Part of a small language model's weights: LayerNorm before each block.
Each number is 128 + 32 x the weight over the matrix's rms, rounded and kept within 0 to 255. Layers, rows and columns count from 0. Numbers have three digits each.

# layer 10 MLP up, 1536x384, rms 0.0846, rows 257-356, columns 256-319
112094166087155142139103141174103115099122113149099130196084161176102110167155080199187109147121134111146113126159175132148131184111176104140170126166123176160073175111173123175189109067129204
086093122144123126133104133080180205102102131102141096195120147127159166116137150117154157099184085068150131123175099106164140093099139147135136178123143151138178109142174117101109152136070100
130118128156184160141137107140133127213148159190129144217115113079150110107109121069084146116101101128115145124153113134090119137144149105132124100171077137128087130143068136166165129187072118
146070130107133130114116107163104140075155083164108091119148113121108097137167138087148086105067133101136144246068134105117110105086110145099151067144163138130115139145123148116114193083093115
085125119140104095121204118120122165133176094126147210081156136110147144175121116101128142127130105136162158134125076092140119034140156146136156128130136104090142134115076134153102128147155083
081121099134054058108097088113124129053195165083135054132091113093133191114160167138159144130159148110102092139144140166090112144083174082135159107128141157124099117108139110114195104182153143
151141149069186136140173150130134125125097152111095149085119148155108154103092142083144120179099146176123134125075102163139107116100134125091111140086106139118121145115096101133127140089132100
084128116160134109115121124134168078150098151188132155141141152139162174120139124116105074156136155155098106116088145053106145143078130105103160112154074119134109100183137123114097103107106090
095086135100122134164090083134088122152133116114132107143126149118094150165169124111085130129099136123155138082163108170136088118101085173140125148129073109140174184120161101149147148137104116
167111126109101091116132164131071148090146072129104195069146100113163009132101065115142093160126172129115168101108161088096151094113180150165069151172104154144156119090129083060130131080101166
116162145150116094110149135142091140126153122118084110141099079136072098116150139095088123159101194116094150071106144096122115124137123115128138176095119105071102152104055108199134136105192181
129124134145145134155120134146103089086100115130143142086101154104130105178127152147086146175106059052112104162171149139132086146165110138071113111107089089129126144157136146118092118164197122
073143137188100137170181123141086128069152113140096101119131155115128123114129145141149167136146085122189104102069086049149171166077115137147093117171124125121141120151170122104131171131134131
089172106129136131122126122177141132080128125171120170147125160113115074102133084092133095150150152143152140102197116111125155169086163179100120148151094109159113138142150129146121154142114102
171103119144151137128097102092125137130118096170117142085107105080064061140112140122113104080096111100153130113124163100147104134177136117161178154183136095207136138116095143117162197121088126
093148098169072120120110129157151138105142127050096081213156114130185118125131095151084142104107105112156126155091205112118108132122159114122115128089064130068094123181126131111050125071108144
117110169199164096183108132091080118161120140179121144159148123108111111087169146144108125109083105106082063131134190098114101161114084112081169127086086137111135105117076092168084034151159088
159181103107092157194197147152156099126079003191149186093132152149114158133113080132151122176132146079140120046125115099116141151135146168089134113095068149120114129087125115114112152121134173
038123095146143120137174151157175163087127147177114125121174167094156161101102165162134106126074122132082172129173108144130097147084153149119088105163150113081126111117158114113125165127167159
152156125130142130144130171045162112140143158099093073063164096170163144123167129151139102193136099144096158082142112116139098113089208091168160069150105169100082128078130124100154153166119156
180090086107140123121067131128108137143146143142107133135130151117058147074158131181140122134082114142082144116127179131116066102189128131126132131107113126125103156104162191133130136140144145
122145109172140128110132166054137092089141112165115147079136113126170111140125090082138182152161123129131105107144130108143124118130150107156140088171127137177187114139168136135175078088131064
099115127161213135093119140170108179087083135118123120147145134113120079074116161116138080097143108123114129081141127091128106166066167128138139133091142134148164058138103093140159140102106122
107129146132158203095129083148071089140149150158101164108093117168151105149133137099157144099162104190136137135160180144132092093183096134163139081095179125107111117088137138122116109052203153
068100053157119105113078124143121116209133167085099167170168141106067128156137071211060067099077142159130184143122062146062110153126059174073075095085104145155141138154126187131089165175106105
128087067105139153114167096136201144096100116082151114114166120146152118089186100081103153096083108119114128130131185166111107092180090128122131130173090176092109131182166167162060119127081115
121148109101158079112158129099202189152142125129121127123096061119115123184182202108108108124115158138136136056095115143145152095127132129141109070118139174114154127147152215181086107117088109
136090125164104153193136100131079103150097124079092116128106150174092159104115121137128095178196097142086106075084117118081089121131142103113167139142114139148077153051193089159153169115096080
121130128158165175165195159121161095219123116117063162168155065110094094135078073194123135173072117134082089147114094158139102175143133139113138183147157098109133102101094108092086087185115131
164143048131113125177177109082096202108173078166121084112123154084145179111081069139143114130150128115106164130155157152139151130132096137083124115147091100115097176077102130093151155149106068
140087093122152133127164062061132120159142167157127113088138152115176092053117096098143121151151084149138189179130108170113139090122179152088161119173147152124107148077147139097084145134121176
080130170093124136117103079132113140109122200115077069105092136084168188075131124081119063183079135188087161070123147121133125153084058118197186083118125097125147106132161063133129124120149177
115076176122158178104097126161171111161144185157127121130113150108112113137145127124125096104118131091183157112111177131077162152135142152094112127107124176086166132098094112150147197129141168
085061156111105163122059155132095134099169123101148136107144149107143142139150177123098078145158037117234167150084149103176100136156162113119091119075123125056135085207102103138072086094137129
111136093163123114176128062162104178183163147199137104137140161129110125097190142110153073109077044153097102168123192069139112130169112093153229150139133150133139149137201163123099128126185184
086045127186120160140171136143112151129158108143106101073164067127050074078099133126158141145123150126145158165099164127151086171165077115108143150121108101099127116131137123154089159094097150
152132119202189141112144112135119131178165120132096162097128109111082140125150078155124151086085106111190159126140098054123109100066118131087112116173202101052194106147139133132189136079164045
159096111119115130174173113152122173179177127165127119069132141126159109109148086106146092132079102080100166108115144071118131103135114133140129142167117110163123116138114064159148132153122123
124122120149118092133138145115140099097130108171115165157072128164170120125117160150134135127118155050092176125167098151143148153146063139130108163132130100171106134113103124126110111111104100
144122122123137148119183081147109163103093175121148178129168150090138171130138159067143121148109116155164189095146153165134116125098097112111137131128124152137124171108127144093136115141131149
083074132167154208133097080130123131135179150103118152151097081176111155167133101199135110153150108073159101043181105074122123130114075193153112087105123113103197144104066093077118063144192157
137232132172113115098134159156161123146130159117124142094159116113103110126143118149151090111090089101133154115091096121112112154147133166115156145148171122091149103155218167124061139092083092
121107158090162164081118075081138075154098174160187100129114118147148110138117069126108129150152095064126130088145132101082144160110117110165093139157103097128110077143113099140109161124140122
133126079127131130122151164101149082192069168152187140113178064149103126168139158107165145141091124144119113114136175124194159146168121086169079168156168114097148136178097202152125150178123133
071106111149095163101146130155092170100121179189131140123083133243112120077115141170139126187109141122131142148114164132065113118176166140081084094128116131137122122111145151068117161163122108
168132139108185169122128094103075040198047161088156115137141051108145115134139142102194118145086098137158131117077077118140160159179087126131142140124122149149104151107170140104137081137138144
115128173099140154089126048172146149180154148142084120095157136111137091104110168043136143128160163141107146183122170128092141139113090149124107118146159120102134121178152097167096132109172103
060123172161137087114145127077115156054147078059132107132166162173097138172141121054137114121152047158149112129126096067155144113189130211099189130119078150091155078093080110137162166139159090
119068125144112124080125109157102176146083146101093118103180102131081165107102118093145043096127122056084116123146158123154137134093148101158034116081146145091122111060109078123107124167123111
119140102099136164093133116133120081104106145117100166154163104124139125101174117141107115119133173135091084161094127120092102149069172170094135040136183139142112077124168123116140091099128144
111150128133071128114122132128043150057133145157057167151156132161165146150161107109118107132137076133150159106173116122137122115175189087131150115133114147112152105165215129150080128064095113
145164064132129091226118140110109137088227153126105132111116132118134115169078151173109139136126110160108125144160160073127109182107141107084094136124203112114126146140153084174137088094093226
093079154161135136119120111141049155143170156129159206123140181141149149117139118176136111116130159184172127172104172114097152123119127119144161198101163147146135177135125128162152141105140106
186106146121131191089163118082111101108117110096135099107126103106123125110125144117114106097081147174149147125124143092112162131118132167117125146091086133119180155162145103133097094131099090
131144106103122178161106122187152141137075103159088125124197127118088091152196123170146132158095137158135133159164102085139101060129114054141117146109180151114164108137130088123134174161124092
156197135185133142105128108138170130139137124128146138169055129068146067115110138104112119132195137140176105122112126138125108129144135172163137114090119135091102163062184145138067148134158138
084130017111109071140088170158100215174160104100044154067143163133156098146250077100141082156123133146168200147216056140118083092137076191086049133105152173093155120171119159116149141132084075
131095134150130094071077166123118079086123099145130109133160098131135099154099133176130109181111102133125087097103110118125138155115131127143151134123108108100168097143142116138097127185130148
105159104133136170142168192102174148166108073135145164105122133163163097109153124102108106116175108143143068103135117105133078137116158174172119088124143134162122112158073151140126122169159108
196148119112160144146128131135114127096171114162078139164146145114061089066161090149157137131141142095135163128081119105167171105173090181198158118144111164144139213104102130133112125162129145
067124149182163127156130143082104129156141190092103193091034140156183143069134102113121107159112133110114119160107154133138140124129097109154141133096050099130112135159129129115101142168118144
182155115145088152086180152190129197203132117116124164152101115133131164139120141096093098184122131090161113171044117143112045124116139160166132112152159213184106160099164208129127120155126174
121159066138117100128104115150125094159122094121156143176093100129038112160139172156124164116086076139096164120136135141120156135122115096099114111125162142130046113127146124072122132177167123
090130078140141109159190164172112196062151099113182103207119084075111118100120147140107113148163108175134077075122153129079163146147098125090130118109121127191103158133107134192145153130090138
098116148179190196163157139070107155114094073167092115092142165100131081113176139187132132136114134114126184115155103125046115131065119112132093093094094136164171170116133047094177083116155140
139204158157136148136166088137130115079210115132133147146137109143160114089182105088170075152094136132117064115113153103141094101095106157151113103096093151142114164144133153184106140103071092
154119105036164160118102108134096164159137114139142085133148120172161142125156146116118094094159117104125175158055146179101122164139131169051117121122190167081123131184087166161089106131068114
127082124062118160182157090104124175100155159113127084131142175092109114133076151207095110127171158132127149130166105074086161156127089151000133157100191084141176130088065101099146151143142148
067211158098046204106102179132068157135113085127164151129160086144155079122114153088067113135151162152134145138094154215123146086108117161137117208091165130102136043110088136084096141144137033
109153128113179153113111099083160182155139108173101097173137146128139146127134095167115097141063099135143061119165149177142083143149138105043147123146152144130127134109129125190131148081128164
087084096172157098125077138176150127143145137143153144129108113138118128106094115131141120173171150091161156148106133104086124139194105129155134145137124142166115142221094107113174126110106105
111154141101145142132111138118149146132108164067079138149182138147124093141165108148076084161152183091107092104135099117196111149139173094129134128133135150131108108106168149105124071128089092
196096167137122175137153092184119118141143181188197094151124153098174088171136201103136127178109183114145125059088124138133075130181090099151175139184109176151127136090151135113118210109157108
130160183127102119173117167058141150123160105086167115099202128136148118093168105116171105116151150164157146125180110201140100130162113197153105076096132074134147041177131159129078150052112211
149078084117170067125116111131147122129124139143132106137102089115131126078100109097120129150124097160089161112148090150069130131116167137102121156126130127118072153124158129069145134133090107
125195093121128145089111151152192172178136155112127133117125084114128130132098158157158106104133150100115119140107175114149120073182137118148102090133114106154171130154139110112158106067151162
152148113151125074193123152152118125120202134134113062153146106145124149089086154165136132118152130197142062146074118111143135098078127167115091100134089165204189220118133102134139059086099129
121091096150169159157163108081110160141172157146129189124137166197114107080080091091104113044203146191090127137153167058153152164094129114193178126090146090108089161185123127143131133160133134
077096092142145103121147139129098163092100084088100078140150086078110066130157143127136072085152066141122113153121113155114124132129142147141133113145118141146154125103130048093119127124153169
153119113176133144067141100121180085062099082136110093155100151169087124105078141110079122149140151160148113133142113159164122155142149161109137157088124092164207163134085091157128108162162137
134090122092140048131086143111158150094119095119093166143168130134182151105157133112136134131084138097106166070142130130142105083097092143126084118092140068140115128104120133179087163140131098
163122157078084126150159126145119126097174129080153143146058078101147156152148141136091088128134142107097177093135186067067129129102091156072196102067136147183104166139161132120153170136098117
125116102087164140207175107082154128163126123101105110114120126094139164123111138110159089149118156148078157131127179100114153143097105094153142136095212116130093202092132144180133104187169126
124100108142150059112137124122156080124129145151103089072120145148132159125069158157098114170078126112113120104149066128145154105153128162128141069195082118161119159125130084122123148182105160
133115138117120072133161081123164139156120119175151118112072124129092081120070149147113082114145113103088160095164126097192107076117115165115109115067171119184084123128041100105105138123129102
125086058122135169119160088177193120129133155141138105180076181142134157123113135132137138122127076122133117110141080102128127123171085095131137117107076112162093129212159130196175196081134072
128140123076118136108128063139091087143076155116118164167107141125076125112155138145157145145150167108066113107116128144148136134081142152106083160094122141079115093125122116099109140165093102
159115158079141118079150121118135099209178122125080092123122102086128109106158179122097110118151175097138176126136106146135057157093121133109131124126106124170116161131126135131145072127124102
126153119130108153172101115083104071169149077223072166099177116195075181124177159119193106167139059082148136171128070151115152105143141128130083070138115113104196098147118183111152110117111158
143113089127098111164081114147101183168161159081118144114123150090100167136101179112169092158141101091108111128109146067125121113154123107114163171128144049183122123124096148089176115092087053
113112144136133115134148169111180154150099097117134169171090115143163098139085167141101146134117148097144130140163091114120078166173134128107156141097132138133122124040137133128147163105100158
130107126198134176107150105097165165206073150100133135115127072102161080086158136126130139107131099075118124180213146098195098157109141128141130160126124145153091101127070125140144087131096160
109115116099128148082112115054184131113132177077142111142104128128156079101119138107129156119111149097083054070068127082129134127139113165135106072126068162125130142101139116145121153108120088
143169090195121089114117133134082121111146155166153129129149193103120134128139126104182149185124126146151093118154138167134116068157073152116156122099190072123083111123099158110111104198136128
121168092108104122142113134140097082112127207181085130136133146087081112146099135129172168088114064125183169128094077122129103108162134104118109075140143086139161174103117118153138144129207095
075088103167120090189086086124166150165117242096118115117105140144128104128091131147114075071125162082115140116168117109141152135153084105091139103083086128175115186099132125093111161130090118
120108125168141114137176131153059073174173147135125128082149172089131087070148121077106125108131143178122053162141109094129086106139095154092140178138077140152090150130118159141142142142146122
144102186126151145076109086119159162148103156113077077102113065120188109120111113146117174139174130169124167136093139118122131136111151133088125157163124134135122136110149162069096159084161152
136169157109169170107118112105128147082093167060119156109132115100133114117145125113155146161139097104118171153117157136148109144175128116100146157147138121076141116107141115148152119121134141
199163131185109125121106114145112145138081153135121170120085141142195096096088161131177113153093152105122065156131115089148102126113198137161108169123108123107140074132177164172095159144136105